config.yaml
n_layer: 23
d_model: 256
n_head: 8
n_kv_head: 8
head_dim: 32
d_mlp: 1024
vocab_size: 4096
activation: "tanh_gelu"
norm: "layernorm"
norm_place: "pre"
norm_eps: 1e-05
positions: "learned"
qk_norm: false
attn_scale: 0.177
bias: "qkv"
tie_embeddings: true
parallel_block: false
init: "normal"
init_std_qkv: 0.0262
init_std_o: 0.00386
init_std_up: 0.0262
init_std_down: 0.00193
optimizer: "muon_variant"
lr: 0.00872
lr_mult_o: 4.0
beta1: 0.93
lr_head: 0.00588
warmup_steps: 200
schedule: "wsd"
decay_fraction: 0.946
decay_shape: "linear"
final_lr_fraction: 0.0
batch_tokens: [16384, 32768, 49152]
seq_len: 256
doc_mask: false
z_loss: 1e-05
train_tokens: 492700000
steps: 16671
dataset: "wikipedia_en"
Each number is 128 + 32 x the weight over its row's rms, rounded and kept within 0 to 255. Layers, rows and columns count from 0. The size above them is the row's rms in percent of the matrix's.

# layer 17 attention output (transposed), 256x256, rms 0.505, rows 143-163, columns 0-63
size [125 118 124 125 121 119 117 124 124 123 126 128 129 120 121 120 117  98  86  95  88]
[[147 202 115 134 145 202 160 118 114 132 135 130 107 106 123  71 124 169 144 112  80 143 162 182 155 154 118  78 122 105 100 135 106 113 102 117 174  82 146 104 116  86 183 148 123 114 114 167 156 203 151 208 114 117 111 109  87  52 162 183  82 113 123  97]
 [148 122  67 171 161 119 127 132 104 123 120 126 139 128 153 143 125 187 122 182 145 111 149  93 130 106 114 103 157 145 111  80 156  97  85 133 107 148 141 152 151 173 206  76 109 143  85 148  89 153 118  75 130 211 107  92 147 139 198  84 123  61  91 185]
 [143 178 136 114 118 154 148 132  83 136  83 133 182 171 103 107  87 129 141  80 131 120 178 159  95 127 137  80 113 143 138 146 152  76  91 137 130 136 121 114 181 116 117 104  86 128 120  90  84  92 167 126 109  61 164 125 147  73  68 125 100 145 158 135]
 [131 119  72 109 130 124  75 136  99 144 135 145 175 103 105 131 126 128 122 106  91 125  95 112 144 141 139 181 141 126 114 107 163 165 173 123 137 138 106 139 118 139 131 142 130 123 141 128 167 162 140 130  70 101  75 109 144 124  93 120  88 146 175 118]
 [109 113 166 115 115 152 150  96 146 123  57  83  99 141 105 106  80  79 103 130 114 145 139  75 114 101 133 175  84  83 147 109 111 126 118 153 152 192 165 140 154  87 130  77 169 128 124 138 152 114 124 169 102 152 137 147 122 129 128 144 148 110 102 125]
 [105 163 102 146 157 112 153 138 121 117 106 126  42 129 167 149 176 127  83 138 194 131 129 194 186 150 124 105 181  74  81 159  53 109 189 127 141 107 108 113 144 122 108 103 141 170 180 132 111  78  78 127 130  86 155 119 140 119 157 169 119  97  85 119]
 [122 132  99 120 149 134  99 153 115 168  68 102  79  69 194 124 184 117 144 185  96 105 171 104 135 171 156 148 112 153 134 127 125 137 135 138 107 114 128 157 133 121  93 115 155 145  86 115 109  77 118 146 140 122  99 125 142 117 113 113 126 183  80 135]
 [161 113 159 160  90 125 155 136 128  71 108 147  70 135 142 104 168 198 108 106 153 157 107 155 114 216 157 103 125 145  81  78 124 135 146 147 109 124 104 154 133 154 134 132 127 129  98 113 160 146 104 109 178 137 117 134 116 108 107 182 112  90 136 193]
 [142 185 195 140 142 155 154 144  59 129 113 140  93 157 147  91  87 105 114 131 120 134 154 140 105  99 129 122  82 104 137 132  88  75  75 130 167  90  86 129 139 134 117 191 121  95 125 104 103 170  99 137 135 107 143 153 142 193 156  73 139 166 184  90]
 [126 123  85 103 115  66 150  88 143 141 164  76  75 187  62  93 186 162 100 120 162 112 154 148 112 116 130 125  79 157 128  76 106 162 150  95 110 141 159 146 160 106 205 188 101  39 130 204 107 148 137 120  86 119 138 114 112 128 151  93 113 151  72 138]
 [ 75 160  94 129 124 137 195 140  88 130 134  88 137  96 162 187 122 106 161 121 141 162 142 129 112 105 164 150 188  75 159 153 166 142 111 175  90 151 154 105 140 164 119 109 112 174 141  82  70  96 132  97  81 164 131  77  74 140 130 165  70  82 130 145]
 [139 149 149 150 121 111  73 111 138 133  87  82 158 135 119 174  92 176 144 145 162 153 113 105 151  87 133 183 174 110 106 126 118 131 145 150  90 121 153 108 131 166  57 106 108 114 126 105  77 140  85 142 129 120 113 108 126 116 130 104 186 167  99 120]
 [ 99 129 133 151 156 140  96 123 156 101 147 121 136 108 149 150 113 175  95 161 119 133  77 117 101 148 182 135 147 140 106 100 107 109  82 115 179 156 128 100  75 121 139 137  87 158  91 146  63  76 145 168 178 100 125 129  67 108 169 126 109 167 149 108]
 [107 141 100 145 138  98 127 137  83 195 179 165 129  87 113 142 135  12 109  89 139 152 138 139 104 112 181  99 174  71 120 179  88 139 116 159 130 116 119  98 137 158  82 110 143 133 180 136 116 169 166 175  97 139 127 144 129 133 119 124  74 157 149 119]
 [126  55 149 141 115 108 123 113 175  89 145  88 123  85  67 147 124 123 139 205 148 159  79 103 180 120 162 116 122  92 161 182 150 102 120 117 158 133 136 125 109 119  89 101 110 128  81 100  70 177 155 104 125 165  92  97 134 144  99 181 144  99 104 126]
 [ 84 103 142 138 207 116 150 102 151 113 149 126 114  97 116 143 132 176  73 172 123 141 139  91 137 120 101 119 157  67 172 107 141 130 144 128  77 156 147  97 163  99  95 146 132 129 180 131  99 199 169  96 141 100 103 146 168  79 183 157 166 148  55 124]
 [ 95 175 120 108 159 135 144  77 129 113 143 148  98 160  85 183  97 124  83 141 129 163 154 150 127 148 103 174 149  90 143  75 209 227 167 139 180 146 135 122 148  96 158 139 149 141 147 157 132 158 182  98 111 108 114  65 122 129 111 151 111  59 122  75]
 [115 113 126 148  96 108 129  91  68 109 154 145 123 142 158 146 139 130 192 134 222 135 125 131 205 133 171 170 119 124 156 136 100 125 138 117 107  50  71 141 129 167 143 126  83 124 136  93 117 153 155 139 150  90 145 104 119  86 111 161 103 145 126 134]
 [ 73  97 110 172 185  70 172 117  63 153 142 118 152 110 132 131 102 161 151 135 172 167 165 132 167 148 131 128 130 140 130 100 138 173  87 161 115 136  93 121 130 124 166 170 130  93  82 112 109  69 171 163 162 142 100  97 143  92 117 126 131 129 117 103]
 [158 171 107 152 110 137  97 137 161 122 120  94  80  71 136 165  89 165 163  30 115 116 161 139 141 110 141 145 126  88 161  99 157 112 201 131 128 137 126 109 137 168  96 178  60  93 100 173  91 154 218 128 147  85  93 109 132 145  55 119 129 134 159 129]
 [ 91 132 119 109  99 143  87 149 111 155 116 103 154 109 113 118 163 175 182  82 115 154 105  75 179 142 130  58  69 117 108  88  94  98 113 134 100 189  61 141 106 148 186  97 162 162 109  71 104 113 130 138 193 152 165 105 101 107 178 119 102  83 148 144]]
# layer 17 attention value, 256x256, rms 0.161, rows 144-163, columns 0-63
size [124 129 124 120 127 123 127 123 128 128 129 131 127 125 121 122  90  89  92  87]
[[ 72 173  82  47 152  93 119 122 122 195 135 159 127  73 107 127  88 110 102 148 168 128 143 210 145 147 145 153 123 119 140 111 179 126  97 110 129  91 136 123 127  62  81 132 106 119 120 150 184 116  76 169 159 108 122 132 152 142  79 152 154 178  75  73]
 [145 144  80  90 137 142 122 174  64 122 129 140  95  80 136 108  87 111 120 126 122 161 145 118 178 103 148 116 160  85 122 115 152 218 118 124 143 168 123 142 151 141 119 157 123 146 119  79 131 132 137 119 119  94 136  73  92 180 188 148  88 142  68 195]
 [106 117 189 113 144 120 132 156 136  99  71 141  94 236 118  77 108 103 143 102 195 123 116 147 183  92 125 138 156 192 104  75 113  92 139 120 190 100 107  94 139 154 133 112 156 180  94 140 122 113 148 132 114 155 119 130 171 143 128 114 100 140 105 116]
 [102 122  80 146 138 188 222 130 100 135  91 122  87 100 156 102 224 155 141 116 155 129 130 153 167 162 109  82  97 184 106 104 114 110 136  65  77 132 175 104 111 146  99  89 153 171 116 134 122 148 153 189 127 166 112 132 181  80 121  91  93 119 142 101]
 [190  93 127  97 111 174 104  81 143 109 123 124  82  66 105 154 129 119 106 159  97 104 142 164 155 129 124 102  71 128 128 124 139 173 101 116 153  72  77 102 117 117 125 127 114  82 155 105 109 121 176 134 150 170 128 147 190 137  74  93 191 130 148 171]
 [144 126 100  96 100 144 186 128 126 157 120  86 139 115 114 105 138 100  82 149 128 124  64 157 183 107  91 143 109 113 117 119  61 150  57  96 153 153 132  95 134 157 202 150 144 108 162  92 122 153 132 106 140 127 122 117 112 156  72 116 119 121 190 116]
 [153 138 136 151 179 164 130  74 178 160  96  93 114 159 126  93  86 118  90 139 154 142 112 112 113 122  68 135  93 127 144 129 128  95 149 106 148  92  94  60 138 117 112 157 141 142 107 103 139 142 133  93  74 168 107  86 113  98 159  51 149 172 117 151]
 [166 168  63 112 126 168 134 105 138 155 159 147  98 159 132 178 174 114 141 155 157 106 142  80 121 180  83 182 119 188 102 105 180 177 106 142 132 116 157 186 115 125 178 125 182 148  95 124 176 140 158 135 205 135 165  60 136 129 111 188 137 111  60 144]
 [ 65 144  89 166 206 112 156 131 149 125 158 111 169 149 165 133 107  99 121 101 166 165 110  92 143 186 113 112 179 151 116 161 154 118  58  68 159  94 148 165 124 174  96  98 135 124 165 112 108 132  91 104 137 134  85 120 111 201 105 103 121 124 178  92]
 [139 122 198  91 104 114 130 132 178 147 120 145  83 142 164 120 129  88 149 158 145 115 136 106 134 109 109  76 141 145 146 101 140 102 129 132 120 154  29 153 151 103 123  98 187 137 137  96 157 104 158 150 157  58  59  83 127  53  88 176 162 118 103 150]
 [102 130 130 102  52 160 116 171  98  79 148  95 185  95 122  93 138 120 134 137  86  90 139 171 162 154 111 123 122 117 144 108 143 147 101 121  95  98  72 178  32  97 197 141 151 106 143  99 164  85  60 140  73 153  98 126  88 129 111 103 103  77 143 194]
 [ 34 125  91  74 143 113 157 112 105 116 132 127  52 108  94 129 124 165 121 122 191 109 151 148 125 108  72 150 159 105 141 155 135  92 167 147  87 133 153 153 173  86 174 216 134 161 208 134 115 142 124 128  70 104  74 127 109 113 138 157 119 110 154 185]
 [166 109 154 125 108 142 126 174 164 118  30 163 125  73 114 150 116 194  81 140 129  92 128  88 143 144 146 119 103 131 154 164 149 135 118  98 149 152  91 141 146 110 205 128 111 202  49 135 134  78 119  49 182 148 117  83  89 160 135 141 186 175 137 167]
 [162 208  48 157 129 159 165 156 208 193 130 123 128  77 129 101 118 129 167  64 142 157 169 143 136 105 129 159 101 107 115 131 137  97 146 129 123 116 143 162  81  95 118 109 142 115 135 137 126 160 145 106 120 129 138 123 149 158 160 117 151 154  91 146]
 [133 172 171 159 114 149 113 119 136 148 147 105 130 142 116 182  88 181 147 127 119 132 104 134  92 104 148 122 108 194 153 122 132 137 129  97 168 140 130  93 141 128 172 112 127 107 142  61  97 142 113 161 107 215 153 133 151 167 152 150 138 131 156 150]
 [129 141 165 126 100 127 171 144  99 132 123 139 140  81 104 102 121 124 110 130 140 122  76 136  68 112 126  99 119 131 149 152  83  89 101 100 125 131 145 164 166 131 105 151 166 122 138 122  92 145 116  73 148 101 151 182 142 124 133 173 113 101 126 125]
 [150  71 111 128 156 163 120 148 135 148 108 112 147 118  95 132  64  70 164 145 115 136 191 146  91 133 136 146 155 119 103 155 120 151 178 129 100 154 192  65 128 143 112  99  96 123 103 139 128  76 118 154 128 125 137 102  93 163 124  95  99 106 131 147]
 [134 139 181 135 105 178  76  95 195  68 132  85 142  88 129 162 166 146 143 133 101 103  75 116 105 105 121 153 128 108 132 114 146  87 151 114 173 119 204 126 143 158 106 139 171 116 105 113 149 124 139 169 123 133 150 140  55 111 177  96 128  94 110 171]
 [129 139 106  45  66 118 138 157 129 118 147  92 149 109 193  79 112 145  78 193 113 118 133  62  97  95 128  81 124 122 142  86  81 160 113 123 133 119 199 137 180 140 170 163 131 122 131  75 126 106  95  62  78 167 177 146  92 109 202 130 103 132 129 152]
 [190 105 123 153 150  77 166 157 200 167 123  96 101 147 143 132 101 138 144 192 165  51 160 148 173 131  90 203 126 147  91 120 157 158 109 118 142 155 104 119 146 133 134  98 122  88 166 134 112 139 113 118 111 212 144 116 155 153 103 167 145 129 105 119]]
# layer 17 attention query, 256x256, rms 0.133, rows 160-191, columns 0-63
size [104 110 107 106 105 108 106 101 108 109 105 105 113 108 108 101 111 107 106 104 101 104  95 111 106 105  97 105 102  97 101 106]
[[135 136  90 117 108 115 219 117 143 138 144 100  85 161 136 141  96 122  70 149 126 135 145  88 170 110 123 126  93  85 144 112  83 136  99  98 209 131 201 111 129 181 116 145 100 127 117 159 124 158 110 124  93 144  92 170 147  26 127 139 143 109 120 142]
 [131  97 140 177 115 129 135 122 179 106 116 166 117 169  50 138 111 168 121 108 150 188 147 137 185  83  82 126 153 100 189 104 170 175 135 119 122 152 158 141 129 137  71 146 147 147 154  96  79 159  91  95 138 184 127 170 185 100 106 128 116 141  67 133]
 [ 81 168 146  74 190 141 109  76 125  70 119 163 101 177 142 125  70 167 141 118 117 156  66 109 118 149 129  75 104 121  75 138 109 173 196  63 107 135 113 141 121 115 147 121  95 113 140 124 126 150 114 158 117 145 119 142 174 128  76 146 102 168 118 117]
 [129  96 109 171 142 125 148 150  86 132 148 140 142 131 144 144  82 138 140 171 107 103 160 130 104 165 141 121 157 105 100 125  88 154 116 146 173 125 138 107 106 109 118 150  71 122 189 114 153 137 139 109 177 161  76 118 187  86 168 165 115 135 117 129]
 [142 143 102 104 159 145 111  42 196  97 126 138 126  88 129 144 124  33 161  99 123 140 166  81 108  56 135 131 124 170 136  83 156 110  83 160  93  94 101 148  85  78 124 146 103 109 119 124 118 134  48 126 178 131 131 189 178 142 107 133 132 141 118 181]
 [ 55 138 127 123 173 106 143 126 147 125 131  88 160 108  45 123 124 130 157 152 119 113 138 135 117 132 181  59 180 138 103 122 116  98 148 148 155 125 164 139 145 119 184 108  80 178  70 161 163 209 140  52  56 126 100 177 135 144 115 141 152 129 124  39]
 [174 106 104 104 139 133  97 166 178 157  77  39 110  97 145 132 120 119 157 124 161 116 140 124 169 189 106  92 119 116  58  92 178 150 101  84 169 115  67  96 139 159 109 103 134  81 117 105  61 175  87 138 209 167 115  93 128  98 118 129 103  90  78 117]
 [100 132 113 109  20 124 142  80 118 147 178 117 164 100 188 144 148 103 145 144 150 109 111 126  86 112 135  38 110  74 111 128 144 124  72 174 162 143 108  96 151  83 163 153  78 166 133 144  98 119 103 116 116 144 140 145 197 115 122 128 106 134 134 186]
 [144 120 117 161 156 179  57 110 140 105 122 161 116 130  86 126 105 137 133 124 140 175 115 147 149 198 179 121 149 138 169 123 160 140 142 170 127  96 121 123 143 173 151 118  68 119 189 118 124 107 138 100 174 124 115 149  97 135 145 124  66 167  90 125]
 [128 123 136 139 110 133 187 155  88 124 109 100 127 112 117 129 164 110  87 140  86 126 137 149 194 101 146 107 118  87 136 151 126 186 103 121 151 167 197 185 115 126 123 122 122  89 170 146 165 118 183 176 153 156 120 149  98 110 137 219 124 145 120 184]
 [ 81 131 110  94  57 125 178 117 187 131  89 125 123 186  79 109 116 113 122 121 112 125 179 157  89 163 136 125 100 113 103 134  98 106 122 127 100  93 146 129 178  28 135 122 203  87 113 158 136 144 145  80 122 167 146 174 157 101 115 127 121 118 141 190]
 [180 107 119 113 160 110 129 123 135 116 132 120  89 110 109 113  97 119 113 125 101 116 121  65 134  96 105  87  96 100  80 144 160 143 118  93 150 140 182 126  93 148  83 192 155 130 103 153 141 123 108 170 177 119 135 112 120 162 124 102 140 140 162  30]
 [ 91 105  86 122 151 178 141 166 183 137  96 172 155 131 129 137 157 127  89 132 145 123 110 155  98 115 127 105  74 101 109 179  98 165 125  98 142 130 118 116 124  69 133 143  85 191 122 152 137 174 145 119  93  55 127 122 105 139 119 141 130 194 151 167]
 [ 95 133 174 105 105  87 128 180 122 113 143 145 180 128 106 115 148 145  73 128 137 125 117  78 132  99 160 118  80 157  86 146  98 121 102 119  78 162 185 144 158 151 120 164 157 166 168 101  87  95 147 158 170 145 121 118 132 129 103 149 119 135 122 126]
 [140  43 109 172 133 104 147 109  55 111 150 188 150  81 127 132 172 122 142  99 107 160 155 175 109 129 102 132 109 112  85 123 140 174 102  93 107 126 155  95 152 109  82 146 132 162  88 114 147 131 160 125 239 108 139  86 114 105  71 126 128 128 136 139]
 [ 76 106 150 160 137 129 135 145 187 144 137 160 134 115 143 135  61 107 154 134 166 124  64 109  79 121 172 138  58 180 109  69 124 115 204 147 112 176 168  77  89  82 148 139 100  95 123  80 134 136 136  54 112 161 153 150  96 108 127 164  39 126 170 106]
 [160 146 121 160 137 164 159 158 174 157 120  90 103 104 152  83 192 182 125 117 111 117  67 148  93 182 137 120 134 104  89 119  93  98 198 114 201  83  86 117 123 145 155 123 102  85 103 151 103 169 148 179 143 133 145 150 133 114 119 117 122 114 106 147]
 [165 115 149 126 120 191 137 143 117 137 152 102 102 136 133  75 111 144  97 136 163 121  58 131  57 101 135  93 114 129 149 157 151 145 113 166 169 109 103 148 193 146 116 142 137 169 106 135  94 145 130 184  60 154 144 102 107 146 140 107 150 129 146 192]
 [102 129  93  96 114 141 148 145  75 154 114 110 140 165 107 142 154 168 113 105 168 141  89 112 115 205 136  46 136 126 142 123  89  91 109 149 120 126 127 112 121 119 161 120 116 212 106 143  38  98 193 139 148  84 100 144 126 127 117 152 172 147 102 112]
 [159 113 156 100 108  98 135 112  92 131 137  91 146  94 165 120 153 197 139 217  70 156  96 143  98 116  86 123 140 148 152 122  66 126 172 101  93 120 103 139 145 128 145 119 136  80 157 128 187 142 110  97 108 174 119 150 172 144  80 111  67  91 157 146]
 [119 202 184 128  95 121 118  72  72 112 120 132 144 134 164 130 110 144 133 132 199 110  79 124 132 143 149 201 124 115 105 102  85 100 153 101 106 159 142  43 135 111 121 107 129 147 101 106 121 120 137 101 119  64 112  98  75 105 128 153 128 226 153 141]
 [176 132 132 133 106 101 118 178 175  97 147  97  66 117 164 145 118 152 100  97 122 184 114 122 174 157 121 124 117  79 113 127 128  77 135 141 121  75 135 129 134 127  98 142 119 131 159 167  48 156 119  78 130  89 156 153  71 158 124 116 144  94 153 159]
 [127 129  92 103 103 110 133  81 127 116  86 139 120 115 153 121  90 157 136 167 123  63 101  98 100 163 117  98 130 142 221 130 127  87 136 149 117 107 127 131 161 129 164  78 133 122 158 141  83 162 149 155 130 129 145 108 132 168 110 250 113 162 156 110]
 [142 129 120 152 130 150 127 171 155 176 139 127  69 133 100 160 134  96 120  99 169 145 144 139 121 135  87  88 104 121 151 151 109 120 129 128 189 124 108 111 127  87 115 123 174 120 174 149 202 127  88 156 107 203 110 142 179 111 108 137  71  94 103 165]
 [158 182 136 173 123 114 186 111 116 126 180 122 117 201 128 189 122 135 150 163  79 100 139 182 117 164 135 176 193 104  98 111 105 134 121 148 102 113 147 149 105 169  42 150  72 118 130  98 154  66 117 106 130 142 155 196 149 138 139 162  87 103  88 124]
 [126 120 180 131 115 133 126  95 151  91 126 100 119 124 167 134 102 148 111 159 120 113 184 169 111 164  90 141 151 102  67 102  94 148 128 157 102  54 121 140 119 111 171 102  73 111  88 172 186 134 136 126 213 153 199 122 135  64 110 145 141 121 130 134]
 [140 114 111 159 111  92 176 198 150 118 122 147 134 126 143 157 117 186 198 173 119 168 115 119 117 144  95 114  57 167 178 109 163 172 130  79 114 148  92 117 111 123 118 134 166 177  93 109 102 160  78 122 109  92 130 147 163 138 100 158 155  96 115 111]
 [ 87 184 123 131 107 113 100  88 144  94  84 174 184 172  90 132 141 119 126 135 196 152 123 139 173 107 152 127  98 156 148 149 121 185  95 108 128 179  95 114 149 151 166 178 136 123 152  87 121 122 104 127 108 109 144 138 126 215 154  66 162 201 189 143]
 [117  94 189 126 120 104 125  96 133 129 128 115 169 117 100 169 124 128 150 107 143 135 153 122 178 158 142  81 170 100  90 138 152 122  82  78 112 121 104 139 127 107 100 117 200 191 158 128 181 145 177  84 158 180 159 116 102 147  83 107 142 107 101  89]
 [143 127  95 109 126 102 149 138 135 119  89 189 110 130 134  76 100 130 100 144 172 158 120 132 116 156 134 100 122 118 163 125  79 116 167 132 191 145 157  92  94  75  67 164 139 165  99 186 137  87 110 129 175 200 178  72 145  80  92 171 101 120 105 154]
 [159  98 141 113 149 115 108  96 196 112  76 160  91 119 110 144 150 133 159  78  50 114 217 187 178  39  95 145  81 116 110 124 104 115 184 135 107 115 167 122 118 115  99  99  82 130 107  86  92 103 141  69 131 128 110 126 162 150 140 138 177 162 128  98]
 [161 100  78 135 128 140 151 149  54 110 126 107 123 134 128 122 139  89 122  90 107  94 118 127 132 139  93 114  53 117 129 171 126 186 167 108 154 160 191 164 117  66 135 118 183 134  97  64 111 139 120 151  64 182  78  73  94 142 140 130 164 151 129 198]]
# layer 17 attention key, 256x256, rms 0.128, rows 160-191, columns 0-63
size [102 103 107 104 104 109 113 103 107 108 100 104 103 110 111 102 101 104 101 102 102 102  97 105 109 106 110 101 105 102 100 106]
[[156 138 129  96 150 146 143 153 134 166 167 171 158 108  95 163 111 135  83 172  95 102 158 120 157  80 117  91  89 108  87 138 117 213 162 172 138 127 178  90  55 132  91 176 120 135 145 122 168 140  73  97  78  96 134 139  95 117 133 108 124 168 108  85]
 [120 172 153 153 122  98 106  86 109 123 131 144 134 151  88 108 116 187 154 121 123 103 141  94 170 115  38 136 162 171 190 176 146 134  89 112 158 116 164  77 121 118 108 122 143 121 168 108 137 165 100 116 172 125 145 130 142 139  98 206 127 119 169 172]
 [127 115 160  77 107  63  95 123 147 124 141 168 114 177 135 132  87 107  98 124 128 255 147 112 135 178 118 100  83  97  93 113 143 143  95 161 105 137 124 124 158 114 137 125 164  95 129  45 130 170 197 128 110 118 132 169 144  72  97 143  86 147 120 108]
 [132 189 144 105 165 149 154 147  60  79 100 203 111 187  98 161 159 138 162 130  80  72 137 134 149 104 174 195 135 126 172 191 127  97 189  98 110 136 120 140 174 138 152 148 145 133 134 121 113  60 126 140 149 130  81 174 109 105 130 137 154 132  44  93]
 [ 72 100 109  74 116 134 121  98 152 106 133 132 140 138 115 128 145 132 153 159 150 143 134 167  96  84  86 115 150 187 170 131 119 123 103 171 126 108  72 126 165 128  52  46 145 115  90 116 159 190 176 114 220 199 127 151 131 150 151 100 113 150 107 190]
 [124 164  73 161 172 137  41 122 136 158 111 138 170 183 124  99 161 138 172  84 103 113 147 123 105 163 113 131 132 107  99 141  92  63 120 124 114 116 101 160 119 202 128 127  57  53 162 162 149  78 116  50 131 159 178 142  95 103 149  75 130 135 125  81]
 [210 113 126 161  78 192  91 111 100 205 130 128 113 153 157 140 107 131 117 157 128 116 111 100 148 168  79 144 196 165  82  96 114 139 155  62 159  95 111 135 134 179 147  80 145 160  73 106  80 110  86 115 137 136 144 111 120 140 172 146 124  70 133  99]
 [139 116 137 130 132 100 173  97 167 178 127  54 198 163 136 132 125 100 128 119 154 132 150 119 123  84 138  91 127  71 118  90 125 106 112 174 143 109  84 162 120 107 111 123 123 181 130 167  91 129 132 146  99  98  83 101 125 133  60 109 132 102 152 142]
 [153 113  63  79 170 106  33 146 106  72 119 146 142 142 148 139 182 220 134 134 141 175 136 161 130  86 140 132 164 158 140 119 161 130  53 169 129 102  70 132  91 108 140 140 104 163 135 137 109  79 146 125 124  74 144 186  84 111  73 108  80 119 168 152]
 [158 138 185 137  88 135 115 139 110 139 149 109 130 181 129 155 137  99 196  61 138 190 134 149 142  88 142 200  88 161 159  84 140 142 114 127 133 198 188 106 152 121 107 109 108  82 126 132 143  99 106 149 116 126 175 111  93 110 109 130 112 145  99 132]
 [109 122 213 153 146 132 190 139 144 115 159 148 142 137 135 111 133  84 126 129  93 191 110 126 120 113  81 139 126 170  77 154  98 117 172 151 165  92 107 130 137 153 106 152  85  86  57 115 184  84 165 145  77 158 105 125 129 106 138 174 119 185 153  66]
 [108  91 113 105 148  79 150 183 123 102 126 179 113 115  73 110  82 179 114 164 109 102 128 148 173 150 153  64 127 174 178 141 150 137  81 119 124  86  74 117 131 139 147 144 113 131 144 132 119 135 163 142 128  99 110 148 168 116 136 105 160 136  91 121]
 [ 76 140 154 155 145 110 160 123 181 125 178 161 157 131 158 165 149 157 155 117 117 110 177 132 149 125 124 152 169 107  82  88 168 134 151 129  66 126 120 117 127  83 154 179  51 178  75  92  68 160 127 101  76 119 147 163 163 150 115  94 116 145  89 149]
 [107 150 136 121 139 176 140 118 126  74  84 153 143 154 130 147 104 129 122 101 136  86 137 185 109 164 159 147 125 153  66 152 136 143  57  94 144  95 116 157 138 143 114 157 138 130  67 131 175 134 162 131 163 164 133  98 175  99 125 133  82 138 162 180]
 [176 177 117 130 154 108 120 139 120 107 176 144 139 165  91 118 145 126 140 164 134 120 206 128  61 108 129  72 138  82 132 126 163 152 138  93 143 107 133 106 115 184 136 146 176  81  87 111  74 167 106 165 162 119  87 103 147  93 115 138  35  69 100 130]
 [ 79  49 134 161 153 132  62 107 162 115 135 147 130 126 126 161 135 162  79 138 127 141 138 161 121 150 174 163  38 131 131 158 118 192 142 157 105 129 123 166 151  97 149 127 153 186 152  74 149 163  75 106 129 175  59 128  54  83 152 133  83 158 197 129]
 [ 56 126 110 176 155 141 101 148 166 147 125 102 101 155  54 143 134 169 129 137 110 165 160 143  47 152 121 134  73  92 147  97 165 146 102 165 124 164 111 182 125 133 115 123  74 130  99 114 163 182 137  78  82  99 107 183 140 130 166 156 235 142 134 160]
 [165 171 163 135  88 102  90 165 137 127 176 114  81 102  97 110 126 134  98 110 125  77 137 144 150 156 132 109 105 112 133  94 134  71 119 153 128 126 132 235 128 136 126 132 148 138 187 103 169 127 125 160 108 101  72 125 143 225 167 135 151 170 161 176]
 [133  73 157 136 141  95 145 156 158 173  75 101 163 132 165 127 153 126 133 143 124 144 136 147 156 133  96  93  72 105  93 110 104 166  78 171 120 181 117 123 101 111 200 170 120  62 154 150  96  58 101 116 142 106 147 116 151 143 124 108 126  51 117 122]
 [145 131 184  89  45 143 128 110  80 173 133  57 178 142 139 140 140 173 110 116 129 126 178  66 137 108 182  85 132  92  91 172  70 101 139  70 100 133 121 102 124 167  95 128 124 105  96 112 125  98 168 108 120 107  79 156 144 178 144 120 102 117 112 168]
 [137 139 166 171  63 176 116  98  82  77 133  76 126 174 125 139  70 113 114 113  96 148  85 160 150 136 160 201 113  81 146 118 150 131  93 135 129 126  54 115 148 220 185 148 147  85 119 103 165 162 113  94 155 109 109 137 146 164  86 144 139 190 134 147]
 [140 152  73 146 106 110 114 157 141 176 118 148  97 114 113 133 107 173  80 116 107 181 110 232 116 108 114 148 128  83 129 125 100 135 127  80 117  94 130 145  95  79  85 189 132 117 147 109 143  96 130  75 150 120 128 176  96 167 162  91  51  83 127  99]
 [ 96 146 152 101 133  81  92 103 169 172 155  89  87 121  90 147 117 128  88 128 146 103  97  59 112 165 127 143 107 145 134 146 143 144  95 136 148 103 171 162 170 146 145 120 139 100 150 172  93  98 148 132  89 142 125 140 132 118 149 149 147 124 190 157]
 [ 98 104 154 190  95 121  95  97  79 140 195 156 173 153  99  96  84 110 101  92  79 138 126 107 119 222 130 152  65 143 145 166  89 192  94  83 138 179 141 150 117 115 193 184 132 129 107 158 124 139 109 134 139 135  62  90 141 109 168 117 126 107  62 166]
 [126 150 129 114 115 122 126 126 138 132 133 133 192 114 104  85  63 139 158 138  97 138 144 154  96 124  82  67 108 125 149 133 154 156 150 136 119  73 145 103 186 183  91  96 108 154 166 121  90  93 135 155 128 175 100 174 160 118 129 187 123 130 104 104]
 [ 95 125 166 122 116 120 142 128 104 188 126 117 150 124 161  85 109  73 147 125 108 110 124  81 135 112 114 152 134 112 146 168  98 155 158 183 171 142 141 106 160 127 114 167  97 180 182 144 103 119 119 131 140 168 125 180 127 107 166 137  85  63  98 134]
 [157 100 156 121 189 103 169 143 198 122 121 103 161 146  86 100 126 129 144 102 126 139 130 124 138 170 159  73 167 161 110  94 147 100 101 108 156 177 125 166  94  97 127 102 186 127 187 130 135 165 152 110 123 106  67 169 122 111  86  92 137 157 104  78]
 [106 103 115 193 130 114  47  86 129 160 113 144 172 140  71 107 125 125 163 165 106 212 129 170 129 137 169 123 145  96  92 128 123 166 121  91  59 107 153 170 131 145 160 158 144 142 136 145 195 162 110 143 139 143 100 152 125 147  95  76  97 134 141 170]
 [100 120 168 121  94 105 142 126 106  72 204 191  97 164  92  97 125 150 105 125 157 162 140  97 139 127 143 130 116 136 184 146 103 154 133 159  76 108 107 184 122 136 102 119 129 168  82 133 160 127 164  83 120 124 113 127  91  81 132 118 150 102  98 131]
 [157 115 194 116 119  30 124  73 151 166 126 142 134 103 115 134 114 191  98 123  84 147 126 121 128 138 110 134 146 120 135  41 144 110  97 122 168 162 156 159 142 186 119 146 102 136 131 173 185  68 129  98 165 136 141 132 163 112 163 141  97  95  79  84]
 [111 122 171 142 127 130  92 145 161 140 121 131  89 124 132  93  74 108 155  77 134 148 102  93  97 112 170 141  96 132  59 147 186  95 165  99 161 139 157  56 108  94 112 135  99 157 145  74 108 164 130 184 127  72 120 156 114 153 169 124  81 152 146 151]
 [150 130 186 135 213 131 180 175 110 165  54 136 170 124 164 181 138 149 129  98 132 111 165 145 128 168 138 142 130  84 132 161 126 133 145 136 158 168 139  98 107 108 117 111 141  93 138  94 146 136  99 132 115 192  91 147 101 107 126 125 155 115 148 161]]